Part of a small language model's weights.
Size: 11 layers, width 96, 3 heads of 32, MLP 256 SwiGLU, vocabulary 8138, 2.79M parameters.
Architecture: rotary positions, no biases in attention or MLP.
Training: a variant of Muon for these matrices, 101M tokens, 12330 steps.
Each number is 128 + 24 x the weight over its row's rms, rounded and kept within 0 to 255. Layers, rows and columns count from 0. Numbers have three digits each. The size before them is the row's rms in percent of the matrix's.

# layer 4 attention query, 96x96, rms 0.143, rows 91-95, columns 0-95
114:132128124143125145152182110109098141136136132127167100144180135147097124089142097157127115153173121140142152182136117122107142153121095149159140138117120124151151154125152169166126137144114145115137149132153115130139171041138110098139115128134142129088162090114168115103101124107144101117
117:162129155108130104129088143122194119107106153120130155142116126080124159148081165089148123108102103089155126162129100152143116111141118109115125132119132111101128129128134170110141122118131134155120098061128127111131158140179133125120144161065087128173141115131134116172116105113128117134
114:149101164117154124111142091132123158152144114154101123125113133102120131118126079071122119103124138149159104181121136134108073107093153133089130107152126093097135123132106102088183122129110137116158109180144111099124109102091121111121145143095088151168145121111113142103114116159132103121
110:100105093110118086110160141117116126093125118148114144142124124093060108111164112124123129142155134151145103119113113141163096117130132133127103099085156107133130107123143080129168134099151191126145118160111108113116143159122137104137121151125139147149125111112147108130158132048120094080
108:125150142176114142107133158083145161109124161054168116143108112136115144130076115126129120103110130133144140100156166097116109115135129107124153148170143128137160086163185142133088113116111112155108119119150129111129102146151126123073107115079141128114116134108146125094158117130156106124
# layer 4 attention key, 96x96, rms 0.152, rows 91-95, columns 0-95
106:160118159112166164140127158107131139122131136073112112120120117126135179123127094188144120140131112125139122112176123169157181122149102106127116094102165142116170152139149120147104129131126143133119138114122132136086106145118143135105124150136107107093098113094163141157159131208111129136
111:104126130134105127127149150107162120128098117106178185164122136101111156115101137155118142129128114105143116152133165110124136121114181151125073137140146119156135140139090104115095153133136086159117167115136153117125129168166136114168127108081169129138134120142066146141081124165141138116
108:137146127113178114127136083153138111141134128114155116125090159129092166106094133133081110142096141148147126113112119127116106094083106095147103134162143120128142094114132104142107126114169135137141105123132095148074127155117117066129126095147137109151158146114111152106187112139091169154
114:129125105116125142115148091168162122147139166093154166129092139136120107155084156130133142140122119182123117142129112136148154098130108151123088127133114116139087124107163108164089105148138153148091096127104059132132140145122150143099076106107140131107130125134136157160107119063123121152
109:144081129130128195129115154153119109113077145145126129160120116111147132129146131135079118089120134174135151095176110117089147134113147118144099111115110114138131128168122109068132122123118110141166096084151121090124132148123113118138176119142140126085134153160106129158154115089155108103
# layer 4 attention value, 96x96, rms 0.12, rows 64-95, columns 0-95
110:117143121115141134123130103168196119104097153145141106134102149128155162150095105114111113091103160089166148106160110140108152146147121166149114103116138104102114092119066123155115135091151100138093125135110146120188147099127124135110165087125141112123110153153123146139140153141126152099
111:117143154101103132138172134171119150149128139100138171122102107123096104141131105139129136123086136125117122089152138106159146136105077127118090168094138139128078111157133156123139151140159114126118151140133133149099117138126118169149069142135168110170139119141136170108109120178143189118
112:122121081132138132166165119129122144110089085145086123110117059117120118147132130143130171140099091138120131083141140159107144137127128146157139109148155110145140110125155139150136142119149127093150112134080143111118089145100157147115143171163178182119102168097127129139117144160152146123
097:130112173122123084113145189116113174127153148162129148140130129154143128100204154134118115102131139163118170093146113138120101132100148159117087139138128137122110112147167151137160111122107114128113183089142097157123106155109142121113118103157146105134134128116126171101130153101115168127
106:153103109156080152113137132124119169122167110171138132100190111133153167121167155112149149081121123139150097107119140111142101156110152110115151118144116110134132132159145108113143113123126153124101100100138102137122103104081114128146125144079142078083168132095121146161169122140108142145
103:149130164151155109165159140158074161122141159127189143121154137163113116152124152081138116138161119143110127190136158123101143123125105134111109195110092116119121111153140115144109128129095088116126144130130158132121079146135153110116123099118134130120168143119157100134140164132160135164
093:131112132117125123138066134100107143187157157095124144147128097109137138133135143148128164137102123081120124143117167141094126128122126131152147066126096131126149138153123116113160104128152121145105145129113063133115135095163128162145093168115114132097206139148140115155142102120148126104
096:105096143087142126132161126156116125116176087151170156141159139156144102131100128155111136111125137160079125154143082138107119154115120091114160111119149147099124120103121119140164121110080148089125115123148100112132143132098080117165121110162158109110153103156128112117145103120162106075
101:124135119114195132117138115094123133140167109091133136165120102143101145104097105143154128175134130147117093126095124086154108131154145132152116122178113176105074103164111118121116142144105158135120140127159146156122115146147160170116128152071164134157129091103109132111122147150147121153
107:111166150139125168158140146131169119142119124124150121150151139105099128142119137162135110148112168135098164163115138098122167119119107161201093106139170134149141117152123104158141160158129133139151111146121149159140147100138146143140121135114121154178132158190130164120118148088090153151
106:097150144120146132094165133129129171114141098136148136132074135139098140168115099181131115148154158098132146126146104130153117159110160133086125129094184121105104143141137139132069135121132143138114133159124158106149100166158143162145091135149124136144158136090138145165067114124127121115
101:150129107127139141064131132116124127047134151099117139133142158112135102070124161162111128129087096087119122121144125131116134119097149123126121134116187091151118156109119129114129110150139127097167146169110115114126147141147047151100133155126123143095144119130119146152115141133157143126
092:096138189124124119117105127163141127123075158158133114144166152157123132166129099088121124123124122102137130155175079126175118148159108087104125110123118139133133119132122117141114112127122122093118140096105153125107141075138162131132119131144161090155172113133161063131104158135164125123
100:136136109145107104107118120105150179074132157105128136129133113164143151078141149117095138118157101103119122130108110117133153092085090115150142105086084121137109106111120104110092138143150120126133087114146081165140139076090102115102116135126134123136102103113085116079133143095128106153
102:099114144153133121121144115095108139178122138157107123145134162120125125151111082123092165139114137098110121134162128127157099096141140149140106087136129144105128100132137130117094112123099136155114187123143138135112081154090135116112163132129087137128155164134082129127137065157064165125
093:087102130128158108162129187156142135141111124138122120135128184131134068131135135153119125121106129165145100120143127106134165122072095112136100121117119076090099149146104133142102173131156129135097119121104145133114133133097152125119180124118131153105143143101167145154117093142123070146
111:093164146156119112116146098122114137147111120132186098141120121120116126104131119138136154126104179130116085105130062137141132110133155090109158140157152163146103091105132132167150166145150078114129163135145120120124095118100139138136168086141146128105144123141142147153093124083158132170
107:150156107098157103147133129139124112111183131103165114132116115109115124142124119148140156121124135091131141162134099088089126185101078114169122119128170137114145169134119151079117140142121161144119124122115126156170118145153137102096097082112157147169108088116153127148142136141171128158
106:157120098114123119156091117136146124168121108141111157128106165136112125122144102106099103140159076151122105125070096105155098124118135097113092157122135096083152130096128153162145121135113132157109106137125102167127102151099147161073104123135132132095113099127098122150100175115149088115
096:127121129134116093102126139122123153041112138163121114121147148139132097143136140116079151146145114134142116158160146108129146120149102137133122122095110113117139145144133162140130175113118112102123129162106155156176129171173131168090095151143118162169124115135121087150122118150123079082
099:130122125165153090123095135085112149143113139131145146150114184104133134139091087123114132133100154168100128102130128090119094127148086160155133120170127082115131137106164157171138132081135103117102141092171107119114151137135140124136126093129161139089131123110121121100116065144120101144
101:128113128152107150151118120147122154116095147140126104084124084085171110153132156099130122169135130110179155112126127088185133117138118122111134096119135127159135130139139112138101130094056147138148153082166133135150088129104170141133128093166115145125143142110130143141140132107185112119
108:127161121140136097168110123160135117091099094107085159171128124099144154140083122107130121134155123144117143159121101163118145136130160114101185153135111162146088112148128147110144135086151133127193127119120130139107096106140124067144129148093139148140094102121151141132091133121113098159
090:098119153149105121116129166125141140135112148113125102097160152098145114153092168128132140112154146124155126115153108150125107098145172139132130169187129141112115083122152173130153130215154175114130119156139121131104130129145149120127102116158136111123179140094095093113104135121134109150
091:163132132124163124179138145099127092129121161126141111089164077111125121147145157097085120119139139101126102168111141131155144122180129142106164180117167116161137149135179136144095103119130162137117098138159154126128130121145112147104113149121144149082113108178120103090141106155121123129
092:135139115140115143107167170133123161091116123194136156107153086103188122129138098147141138121116113130127135080084140130147121150172135107160147098086112097133133101129143176154143129120138109109164142121133121124149130147129131183135112105125091156117126137162143132126145179126132115178
088:098148111094146117145133177084103154138120134126168101155150157157126151161158119147107113149149091137159111104148118136131148135127171126125106126167126121115105110138182134129122103133089109112156108160115136073124104192116086115117149120153101112133133114135132095166130121112084097108
090:153102132107137113108153097131132126107116093156135100108174133096062097138125122177112131161146112114138180109130137130090155122136118146095179137167131130119084172117112114097103142121134081109092113130142100138139141107135135107080134132130108153095159128166106138125138110138092146108
113:145090182139117132172129122158095149167110124169160169069121097135145108117150147148158132155147107149130146100124104121109151134118129186123148127109177111119114107104099127107133124152108140090122111130141130110142144140150157181131129151118096100108120151115159128097171151144111152093
114:133099104081106139119074121132105115120118094082084092137136129140115125093153099128126091112114162128131137149128110108044142181167145112158119125133128125167126126147111156143126102091143136097099133128097137107122124106082110144106154164107091125110093092117135138129138139122136136112
099:178105136118116119130101139119144176139118154135125128122111110100150087118146161130130158104150098161136148129161134162127068096127184102144182121146116128168151109081099131113095112097140142156101141162089156136149122111111093144133109138137133171175124131148121151102135135115118116151
112:122102156117114127111108088145114121104161170122103110154118118156163159117109107142162113120133171131147099117115123094089150177111116072131110135124148111140113147141101142160139109167100118128184114126107133149093093150103084175139103124138135129125164100140158093155088102134118122127
# layer 4 attention output (transposed), 96x96, rms 0.152, rows 64-95, columns 0-95
116:117114152127127129134114130135116106146166115106144129093140120099147091078150157142084153099138132130186118142127193142118107147121141119114139118106140127160129169097137092127159154146111143143125160140114165110094082116128104146184109163121106123120122154093124083089085105131109132120
102:151127126163179062155069159094170112122142137127107115146159144125157169121083155106158126143102125123111147158120112129114096140133120135076129082138096148106118151098129124146102096131099127117112124115125133117131131132114164166157146127124113125104147153159140148116187112094134139115
111:148112125129150105088082130129161131135162171105143156118071128114111150167119146132131129156117128105075095142113105088134142136133130113149113122140101131105117132093088088112153111114113116085114151058167146142128103169123117121140126119104108128166139100171139105149136144113108153159
091:151126108096154159155085106109147103131135096120117109126102127112109147134119117131154103157145106134097160113110126157162128176135087076130097130122096106085140125141108079140127101163158141127170055143117172131126163133145154131124160137093130108118115110106153120166153104140142125128
105:145167194153162146110103107132143125104141118124110125192132165130095157185123096109159131124105108130157145114099123139157115087124122131158087151108122122130120115118117112125153152131141139147187140125126146112116179126137125101081095120146163139165115101147088132106096146119131124122
095:127123074146128165103128152114136121123096131111126148098139110130121134090101140140111148173150128156138163133117110151081100170142110152117141100135125139161150094116134139117125106076123145117091112163116167090103133084149124121142178158160134148138097126164105161129137077137172108107
096:143151145123147086114152101122123141112143101139151132128157135144137125127150130089155076140104096158114091126165124126160156122104114100112114113099094115130098105069087182149111157117103073100109124112122144161152140155092133122136133160132108128190122076127126138138135139123115137153
101:131117109185120141118131114126137106090148149164144086149095114103086115098115095150166128155147153094103142138163157136099164142122139115177119136101159132136153101146172139085106120140128185143102114146110142124172107101132126149086144130148123116139138105173125132139174120124120108144
102:142144102122116167176147165157152155089134168165149105141116177129155145143143143129142154112149142118145155124158133174124150097127087114134159126135163115152127149114131155140142087105087112155150145160168107109161153118142129111143126113186110130078117133137155150157151112156144116132
103:122112139103133097122122157136130102086117161130101136108117130190165093108115103114114123116133128111162103090120144149061156140123142093109145122151118115111126175118115101130109087126123071129137139151161123130180106136106131136140091118128156143170103140096141154165087133163129144108
100:171154131114149102171098141172100148112121154132115148115150084083117108132152103099141121131125152111128126148086125132107132154134122100123157130152134141169131121136121110119166097151122164113131146174149109144141119136069111122146161123080116127090132150120149146166188123112087105161
098:125147120180138140133143145139121154188184127138174118075127145128171112139122067107141066108146175149151125116121131126145114121134126139114149135104161160151119120142144086130152130088123115109126102111124117121112111150114114106111097139110136123128136113123167075166133174115146145138
098:140112089145114119087144128135100089096178117131151148135131141104134129093125154129128124152147160126108136112092175125092101142115140159102134130118171087125111123132150117071130117135128178142150132203107086132122152128137136146137150109116120117141119170127092142065157099132110124129
103:115104125159126136107176091124145108148110124112138113152149131087174113170093102155132122129091127158118126114131132122087102126146121130133127155134145137121181134131111156141151114131112127172145124113127140059102135173171148144107097118109150087147153116173152185142131112147169121122
098:163162139104116140143173104189127154091141160151163122145142091133144169107163136115134120118111128139132134128130138123142155138140132137090166139143084116123110116129135064133104088171103151145141100160115143124176164107180126131125101119107119106142140136108142101101111136136108079154
084:115134102121139119123109125121123124155109107140104114109118097094103141143101099092106173122081073090109143133134125126143109088131119162109147149148168148130159082105142125053140094107089115141141112097153145122118086146153130137150113163143115141132137143148120094071132129124097140102
110:138107142060157121131068126140152136121101113130155121127139099142136119118134136153123095128149096147134199120094154116103156193115130145130088128106108098109175146139138145118128110126113124099140123140096177149110131131153135144091131151139166128134116130133131117151193162124118155144
096:114162161148116132162114162085132140119106161131128109119171097145152124133077135145146137138172130132144104093106173140099152077128155125137160105096114136147121107103103171177135115140133096110104142106154126099162083138108158124140132125175109126107121142165106118171121118160134142142
099:133143103084129154138112165165146113133127130138096083128102090138121189131153124147134179135115095117095139123134147123155163093112136132104121148115138147130130125129142139112150164106164108097119093101146086124093136158095148127132151134129103130100123121093168161090158071118161133098
098:158114115143146199101163166127139082174162176096106139139155121098133146118163126083127107104161110120091092138116126102086110140133160099101152127125141129103136109143164125105140118114125133131126134160152139113143109102102122131134156115107121121135098172118162149112156094140127154168
104:127163129115146137151159120136139158152116119153152098109116090129171123135131153141147142135122080073142122127153138110151161138110130119134126127127081170146122121117119155121100094188098117118191141134113172139097118134191127109097118171113146088100126125151128147156091125105117110127
105:110112094136120126171137120124114111152107114169137132157147155122151151107168120161128177127131101166108135132116115112110111138135127162131109130111099135116133115173134161154158133164115146094111173135083141113135150110150154096202088151095132141153130154128115112172102122167092151144
109:120140142085103115104130125136103123165131131111147092107125101146137117111125148155103143110089162141124098118092107070090151161113147121120139139095114098129165128095106164170113109155124135140114118118113127144097142089087101134124124071161122105099098115124081140140142143119124183086
093:113128147065111124102094091139110111162120091153154144118123106146110178138126136124155116162146133153098172152085120123137135156131152133116132105095109127125125180119125106152123135124131068135165155176121089137119166081152116117148116115100116157171131134113146147152164151122107125120
086:097137113177114070090136141154145147144096135136136157119125130124124123113129150135169168107154098135118112112134093092092107107112122121140124133165130120145102139138128126146119117075153116091081152125081103113109145118108168078133144141129176102148122153122091176124115176121145113142
094:165160151146169160096104092153161101115147150108104124147159180144142108160166128112073141108148103101129103130157125119128095110107130109163121111149104159103113101098101111089146113099075140120102105118111113142165138131126129137139115119097169137131099122118123123170126100153112131093
092:147128151109122136136115120153127139149156140105139131105139100141099101098121081127143129138170163130090139175113111104161155126119084106128114133157179136139138125095132100098129103144151155118143122092185084159182140137141122111072153151081129122157110122120097155104104120138104114140
093:087127113123111151148141131133117168153140136118096115130117132173124126130124118082118114075091113130109140157100139121181156132161126149107126099090128154124171136112135155185135129099124135115123137120102141159112086077118126183151119095143150128125109158128098126142137139173152118187
117:140168075117162157112119109098135137069161133125102139178128115126098126124137113138124151164122101155099102187137129158125093104141071123147097099121118146126113136135122094135132105092111132120124115158137105154143099131080094133144124129142146153170157113147139136167113086103140117142
115:104119145136105122137176143129131130137134116107149140149099154122092107146112119154131108128119131108127100116120102154195142081104132072127152119135162115109143107066172106108128141139157151085155105073123113125064095169109120119130146153160142117127158129153131107126130143118131141101
097:125134137161126189133149088162113130115145090148103184123156122118125125120157117136117127099129125126161105120126117133104155188149114133182107130115166091125106115148124168152131117100120126118131150108110138107179126117160138114133112143147100094171123135115187084159163121103121116109
107:138139102165168149129112110121163161126096137161169140155158114161173060139103120163109123124142114129145139116149121137138126113128157111145120110122153121104120115101170099071152140108138183118097131139125117097176122133102129077127133123122088123125088121134143167111166113107118137107
# layer 4 MLP gate, 256x96, rms 0.176, rows 0-23, columns 0-95
107:095146168146106109115128110131112152137110119148176116140119168147124124112143135149160136147131165098113127165108112087129104131101107129090124121140128114081100148083123138168109186091095103078131148125120128152149116103093137174129113097120125138130158138094135059135128131116108157121
096:073169087140127156120103156177156131119190135131126119148138083133129139080131162151113145159124133150119169144141155121097133117147127134152135118136126130123119150125097133135131127139144140144140125159130141117111176082141078141197134111108080123129125116111145145090146093131147151164
097:145134124111101105136121093091111060125125160100130120123138151094165151113130170117152104123115093162080105102133176121096157121110139139123104136115119106119125103144123142130110101131084114153140093131115127075136145110163153103101092114176121134145143116116110146101098175104153121160
087:082108170156092125122112140097135149142134094160106122129123105122117152151084155149112128123165173160117103109108153109176113102147153127121138114124120163132116160124114117109138145131167130151160092067125103120124161128135104122148107099155132128155121115115112121091090106125159100062
105:150118134117123132153117133126127144124130172184108126108180144152117167112122102115156108123096125120113102183102113134120166178159122121133104160100094154115092094108136163134087115154136130131069126117113140138122129099101119135125095145133147164081130149114122094166103168113137153118
100:145042150126170131117144089134150130175102109158134118134117122134120094114115145089119127159118144109118111165113153113125141112132176153160150116117175151121110113097125176132137142152145135148091115096128122117121106130113145062142130085130109125083163113112135131128157157155120143115
111:133134120112086120153106091172117107172117099122170113117114136114108154134120154152149139178085072080140126168114123113165106119150142160148144093124124135186137143092136124107145133154109152108121136129151086145116102118112102137127122132136149087136132128101139119135161139138060116146
084:135098132096141117123123091122130128125149138132112114090098148112123153135098149130059146172112138112120124169124176152062101119088109128117129136124127092138128131080111135172090135143103117124133072149136155112139144107097103147095108131117116153135149099156098139139146107124088120084
091:139091124104060147150126118150113155126090154117172131083097143158143121163167140152146136150117060103129118128102150103143157145148140133097128138110132120119140109085132117139117148178112113137121103081097113142161106103137125116126102111117110132109163139090148131094151138159088104131
096:169144130133129164114138086098098157091143122132141156073161108112179126132096125161107126119116154158104147092108078105133102166130108141114117089101117115156125142180145108130141130139120099159093094169116153166132137093138113146150132110147128122104103143139134112131117178131108122105
098:110168114107128105077125091098115140111100143109115136154136126127123148148106150140167146130114132111115151109118099112140126137103155136128089144133087111152141087139099195150096089096121122109094134101095148143191125147164126118122151122127164167156144130116069130131123152132127173124
107:136132140168124075141154083097092091101128112109111144155137126121142160172174118088104146150147168124114087136098137173131150142157142098135100133114097084149136119127129152162105109171146145125128133131062165116095149145115138146111133120132124125136124168127133096137098114120108107107
117:122110145123089146106134148097131150112099146152146117145137148160195118139091109104117097085138104146171111130094161094141107134164161124092120140158123161113127111132128138089092163120144124093115139080101156142105133130146166109116113103160160124123107095132112132110127148142144154074
117:144125132103145111167106109183136130155129127156147100077085116121097115117091082124092136084141147093132123150113161107165198115097125125122137128143130124127113071113161111081111126137132126128133123119136140127102120151131131128108101100138170098077095140103113104127166145139132113121
103:120144167116141114153085113164128137175133084088126135093118076131133137139137129122141124138136158096173142119118182142119172136121165151143140122092128101166154117097152155152141147105138142093124160145165137143133148140138081083077131154125160148115099142135121139123096112104139138153
125:077126111162124139147159115140117144152131153121137142188120106143077105151117144168159147159115123092112151130136120180132111094086113098162118122099160105164120148120152139191126133152110161099147131119111129092147102109132090137154099113120087111126146150116117117148130090136121115102
107:127128180141149129118121145127112126106131116133147063100128130133107138153121130130084189132152133092160115137172154129134093133143110145112111134120169117111139138145141127098113130117113107124111148076130099081097142116101164097117100086152144165175155107168110142123177130101106123112
108:131132162160137146168092137147146151122125150106150147139118123140152128077105143104205124108113133090184138118151121107122138124138145119137096140163133100174115103116144170108122102082110130108114152119146147132119147114151152139126146121133159132133151135176120122097121159119166193159
093:119165144099112094145126129075151108129097134098129102140175134125161121122110147110158099121150103144107113144153145103135120125083106076091095133105112105103158146135143143122107135134073107101157121160126182160132101125097133174140113128168149127098150109120162106090139143151146125121
098:108124134113140082151075188121149150079152109150158109126133126123153085099116160130159097128151116109116164109124138121104175158120111130113138123103112112111147143117152121161087122135116134130133097117108162130120140099137070162132157124127115118082134139162131127131197155131159120117
111:127098145133132145171092117115113140106135128098068139104173118126091101111107112157140163051111140127141143116102170119154121153132126162109078104142145082154151105105142175142141159108103117135117146133131109121130122140126138118120117171123165169117115124090130149108096101116133153115
095:101101168118134156158103125157156101129128103146157161094114112141100158128122116141103138082086154132111123137108139136082160128165131127111124144140164115105152108204132114147081116125173153155147149124102118129144159112136092120131130129124168150161130122109095126118086129151105145086
101:098131119136094167142144151141073176142119130059090095142146113102130149140116142109176164123093129125164111153126146139143122137125108164153099124141147141174125102111104144159115133138130131106117180140143133150148136124095104181109125135128165121148111151116137143132146120117180116170
100:148173133173142153119123169153133152138138110119095138155124171150137116169126117097148141150169136096116082121128169127130129159151124112107100134121135157112121090129154127152115113160136149101093067155079126162130149121088113125108094129121114108125161113120138184125141110092156119154
# layer 4 MLP up, 256x96, rms 0.173, rows 0-23, columns 0-95
103:107153142098114115123132092121126061123145089117123087118149118106137147122088121101125134142117119186113142091141143164087118111128136169145153074150169101155126132140123171120138180124123133152081130131110089082122105116132137109083128158138156146147112119116100130097113117151132117132
102:090161097147118134148138150121126178122115152105123078136151124155152144127125136116097144127156122146168175146110099105142090160155126158127089109104121125147135181110155144130133146158120113085118081117131096139128067126096139148125145155136122126099103131111120097103121090185133115139
090:120153112124148183110142113163176179109141141156131138153099108125103118090121097144073143147128144117109169133144082128145103166124119122142172120153128129106118174125149111102129139107121145129123130135128126192134123140098108143126172126064143138127133129171137117136126092152085109118
106:085091122179140129167143142124117149141136143196066125126141163166126130103124129123137160101139135114156127117124136098181130148147125122095109112130158176068122114162146136130172126134142127149121133100123147141133133153148162125180136113118098150150116107104121113113085105109147124113
102:136108147164150078157137112127093152081152123166138088115101130121110129128131100158158091110071133122126137116097127126170120102114123115139116126130091128109123141130125153132122143126105113098148183126154148180122122151117149123110088113126100081131151064133124099087131137145125157169
100:121181133124132120117117116164117110127152135106114106109146114117164086125175120156147109106177084142153112089127126142108139095084067081106123111105135157138165143130100140111148132131130123127126151175122132149107156125151129162097154153171110092136116145172107141119124103108106091136
111:088128155148127094109136152084117132107132139135113108141131150165110090125126129085118161108125155140155126079107113164143168115129136069124107147119190097101125097128118150151060157114181126160142146105109132118119133115149132129144098136129099137144149084140135148111109114106152140151
081:142144149075145107096111121080139113112152120089157117115082095115152148136155116138117163098169153141155118145140142117094150137142116134133132119142137091166137161157135130136115129093126147114118093126123188136118116120116094113084129086126128159071127107138097158145113176126124154166
101:126114118147200124136142131100134114122131124143130150155162128139135143104130110122124133109090142141108140155142098157118126126147104129177119123129132121137120131175111130172120126145139151129163159162090144160090137140149109158102151185111143145099120122128103157202153109131172087177
080:071093116140118135092096143130157116145132147155149121179124118196081090104145133117126111099147139092163097124124125103127129080131159117133124142138144139139105141105108118137106137109114095107124135069152101085135164175165143147129118139124121151124151081118121152099131114126150130106
117:166114088122122126128114154128067099142166123114102167104135106121156116106109141151147100096091143118130105096135124089129134100093170159102106141137135117157104137158100161122126132123136113158138106094146144128105116133118129132122131127094148133158132159150136117139150138156056204116
105:123119141138113103163165104153095096135140090139109138135123134132155145146157164086090184143140145145105097114088153148125149110148057111150155103127140099151134154151178120119180144152151139122127137137105147144090139125118128097136139117128124127117143187137150074110141114111136121132
110:117105132121080119157131139128136152118104136157109147211172136115164125142109152096119109094164139150180138191109161114117157125156157136122136143153108143128118153144098152137110134102149098122168142108133162111133119132126148144104117119148124119069113093124116118118114104143132080147
108:154099109118139149155139127148153104166127142170129123097144098139120108094139147140152094108135109141097102136095129140183157141140113134130132092105122150138121072142146088064141153137122148147131132122140153108105061133095100107088138090168132116083114111137129135125146151127139106162
097:111121107128125150066135081095152126079119146104123132176151168111100125130125131151107110145110090162089123136136091138110092114157109119109126131116113130093160113153106124134151099181146122149137083136126107119134100119150096160158134099134081102139165125162133143141165104117102107118
108:191164135139111156133119123107128148111136085108127136070168162131138149092132103110095127101126133123107108096114134092146159171128132167123135136167136143132169127106104121115141115162127090168149141106110103189125127167131148103123127105105155160138106109096132140124126172163143140131
100:124161139126122126107139104086097113112115120113158134145085152100100137120142149147130202124126138091111154156128103138151115144131098152131130151088142114110128105150111116168138151118159124150158155108095092089131153143127116073124073083139131140161116128187107121120163134106108135125
094:109102117100085125121171099147123101111127124131137080147116117152163126158140122132113139126181122121127154128128163160108107102126114163106099111105127113138127130110082141145140168125126078116115149103127102145169141130111133157122120112136139138146138120153140185188179105081134101078
081:125180156102127119152141116126155122098074094121091130153151114138155173160142124140156126109157088138133139147128134102116128146131090096073111169105136116094140139141181130156117144125101091086113127146118157169133130105097089140152102168157134105114133131101144102109125143137134155155
093:115190150103117147116192083085146152154102110124124108104092133105125144132093132126120125095099137134107067153175093121150111102103130144125107147153140098094112111123122124082154121098107108142102145116110116156148155134150172138145087136156109132125098106125119119087143126125131121142
101:115120103129096136159122174140089092150122140094139122126097129134076076134131117112142136141106169079147114115129115157122176126111117169146113152113110140133120089118164133150142112115120130117138146119176116108156119096119130106127116136090143139143095118099166164175113142128123188175
097:126133107133121106132149129161104185146145130110078102120128127148127089120140140128084146154096093084144132151108141156129113125111114094150104121121096130141124127070071127094153101123085136111147135154135169151087093123131102139139112156116117089152151130188120130128154127094152125143
102:116076104134103156145105131128094170161155140110089157144146094087161118158165179126128145135086114099165100132111137141136146089105126185127125122121103156162153146137131138138149124155141114104136134143111158151126113074091106142126104148151111108166121122152150108152148149146149130144
085:175126149111132125131118170108165149083126109158110150127119134113137162129102151107157106105121118078109120171137118107180161125097142132105145092092079135161090104097133131138101129140127139092119113104142100157139108118083116171099119115151147149108130123120129103115177106096127132159
# layer 4 MLP down (transposed), 256x96, rms 0.119, rows 0-22, columns 0-95
099:162147091114123130124106132115144160144143115153164133109164127170118156111165079122159159170148133148124114192109136135111124095129102134110096113136109132162086181104134120176101126083146135099163143154168100109134157154137111124163123100105114100135101127135141158123123147110122134115
094:149096105147137112122207140140152139133085156141131135128136184136121135145108130159128147121168125156152093148121138120140108110091137140104140146147148098125084175158127124094121132134132144147112111118138103157108110139099133118094118158181145120165179155176123135129151158098095109127
099:117157092119105113153087144109119143159085096182147114154138130109124108141114092125159176124147145137137136103113153148152084128110153138136104130140114103136106144177120108083158115151148145123118161193097138137140135111124173126111142090144176139146124119119128160112167096112129108099
099:138125087112130104132117182148087133128145113167097142130148142142111093130101088098153141137117119149093138149096069107160132093129150145159083171120118126145096144112100083107129153122100102127132132135121136146139125082130148128143098169143129097080153101155138135146109111156111167122
101:144118126136084156125138155128127140164110175158164165102141099088118158158126121179109128126109126129109102133129143154089157170128103110114072153125133135117139084130138134110120090141132114099114141081155146099121099117121161159157135142111137166089137114129163135151109171123150150090
102:119105134120124120114120139128145115120158129094145117147170142119090136096144143102119165176125154146139116148144128083138106137170133176184148112115105132118084139113136111110117133155111159166100122099161108109128092122108128080121053107102096114107123144142163151150124164155127118108
107:125127117107147093152107094161139101127143131124138136112151153103154106154145136149170093102140138133101124166147133158158104151126142128175109136099131155148132126105163116160140145115124142110128165207136122084111121140152110096118181131133157123162120181141122086100129151170104117137
079:094101122154137104162178092141156167115133117139109119150163104141151104128118106087178110141136100184126156129132120121177160095139146130134113125119113137107112127139127127090157161144140116141126142090107138112123093143110172132166125146179098090170165150104157127134145140111109121102
104:125113143148079126158092125141135171100111117148103147108105133144140096130159137128115167148110076158140125159091116138085155125124113154107116134109133157129122141095147138077116140101144093095109100099155108115149133127063105105149133101101117109144148158106150082125131156132137147078
091:148142125128130141083121111113109156098150119121116134100141162100128103108110128124086124186137124161072115123125087100136124197116105157099135112122151087151128137146162154107118169135135109116091102138126134154117130138100114114148101104111151136109119116086149095150146165107140067117
112:149097146135080157141181116147140130162116166149153135104140132079147102125141146119106150147096141157175105144148132112123132128123105087159130104157139132131094108117119098068139141127139102103123134097176103135116147166110127121115078144089106117105104091114131116156150157094154124136
107:137125105137140145098128152109102095143126137095133133089124117151170101136120117145139071115095092142126145110147140148110081158106128102116133136141110105124101174108082124146125135107101129121123107105118145114160130196126119134142122184110178138103123152145121174118171119109103120184
111:112124120118109166153127148171113138159135126083163097103131108134129121094116110118124115103136120149139153125174101084166112085147139140143137120115129135100153091115097155107124154090119120121136131045158150157165111137152161164112128123124106107124109114113130118135069093169114132128
115:163115117145134157123170106119129134140124098127096149161153087109123121165114095101115135137158126183097122137111108143106111106173101133109159175113110093117106143163139108106140138116181145164161124121095154105120152144173137128126180109133108125123149135155122145155143099127168092105
104:109131137138140148131097127143123114095152132173160100142106162108105147146130155110132110126103104129139111120098171140153158076146131140095093122161097128157154121179131132129127111132095130085104129061089080107133140093098142187105105119176116114146137118117131110138125129118153151125
106:107095102102145124109133131171137148165127113162113133161098117124140115143102171103130171142150166138110190109110118127130101075114107112106146131124142130157113148126149118116083109099099105090152103157112099109142147151155126151117091096130107102127115085154108134129149141164143103077
098:118132108110145115141155112087139131160088097134152154117116154099131108131112137117112147116107142200084132139125092125105134149093113133126084135155122169153159081125125137160145090093158158157154087119089095138131128148156115118108111148107175090088114133135148113106141143144109133145
103:077150091126091115139107133170122135109104106120141144130125121129143142084123156093158132152143136095155152107129122077145165091119089130119148142139149119160110068105100176115136135146099125095113134129166148139130146135157108118105120148145152078127147119136109072109121149130091167115
089:158156116144120112128142120131149082120116100109136125118156156123170181157119145117120144138125115153130190109101116156132087096152093107126109157132176196106146137142137120115132118113167115109120099092101112122096110141092073126159124162111126128131157095104151113101126111154121141138
090:149107145130098095116098109130111135095115137175142112141144149137137101123098179106155138135092133155122128133143098164090149163100141129156119135131140135157083180095116149120121113138126194180145115162135138122112126112138132143162124159134131162155155161191118143126120115115170126111
104:131111104132104156130134127100110144123144095095118136112063096158153106155153121120131158146135123104130143131128138110131126129099138095197124124141151174135120084126138087188134156131160125134142174114126137143114126122098137120156121130117103124122104195107075121171085127148146129120
096:148118140112101123132125107110111121092162142145106149109134054143123107126166134153137125116172134125127115149134112129091135100130112170168112151105143132128143171149147171143108070132111140123146110111154137136120112141145051119131096153109169175119176129138135125151138120107121091103
105:125112137155141132102147120120087116109107099105122126117142110084117123093149097094089161131092078106131074151150143127144118128143101140164106075108107119144094146109110105124163087118140132104156159154113150162135138089123132171167103123164120141142119122127159131141168130080145121150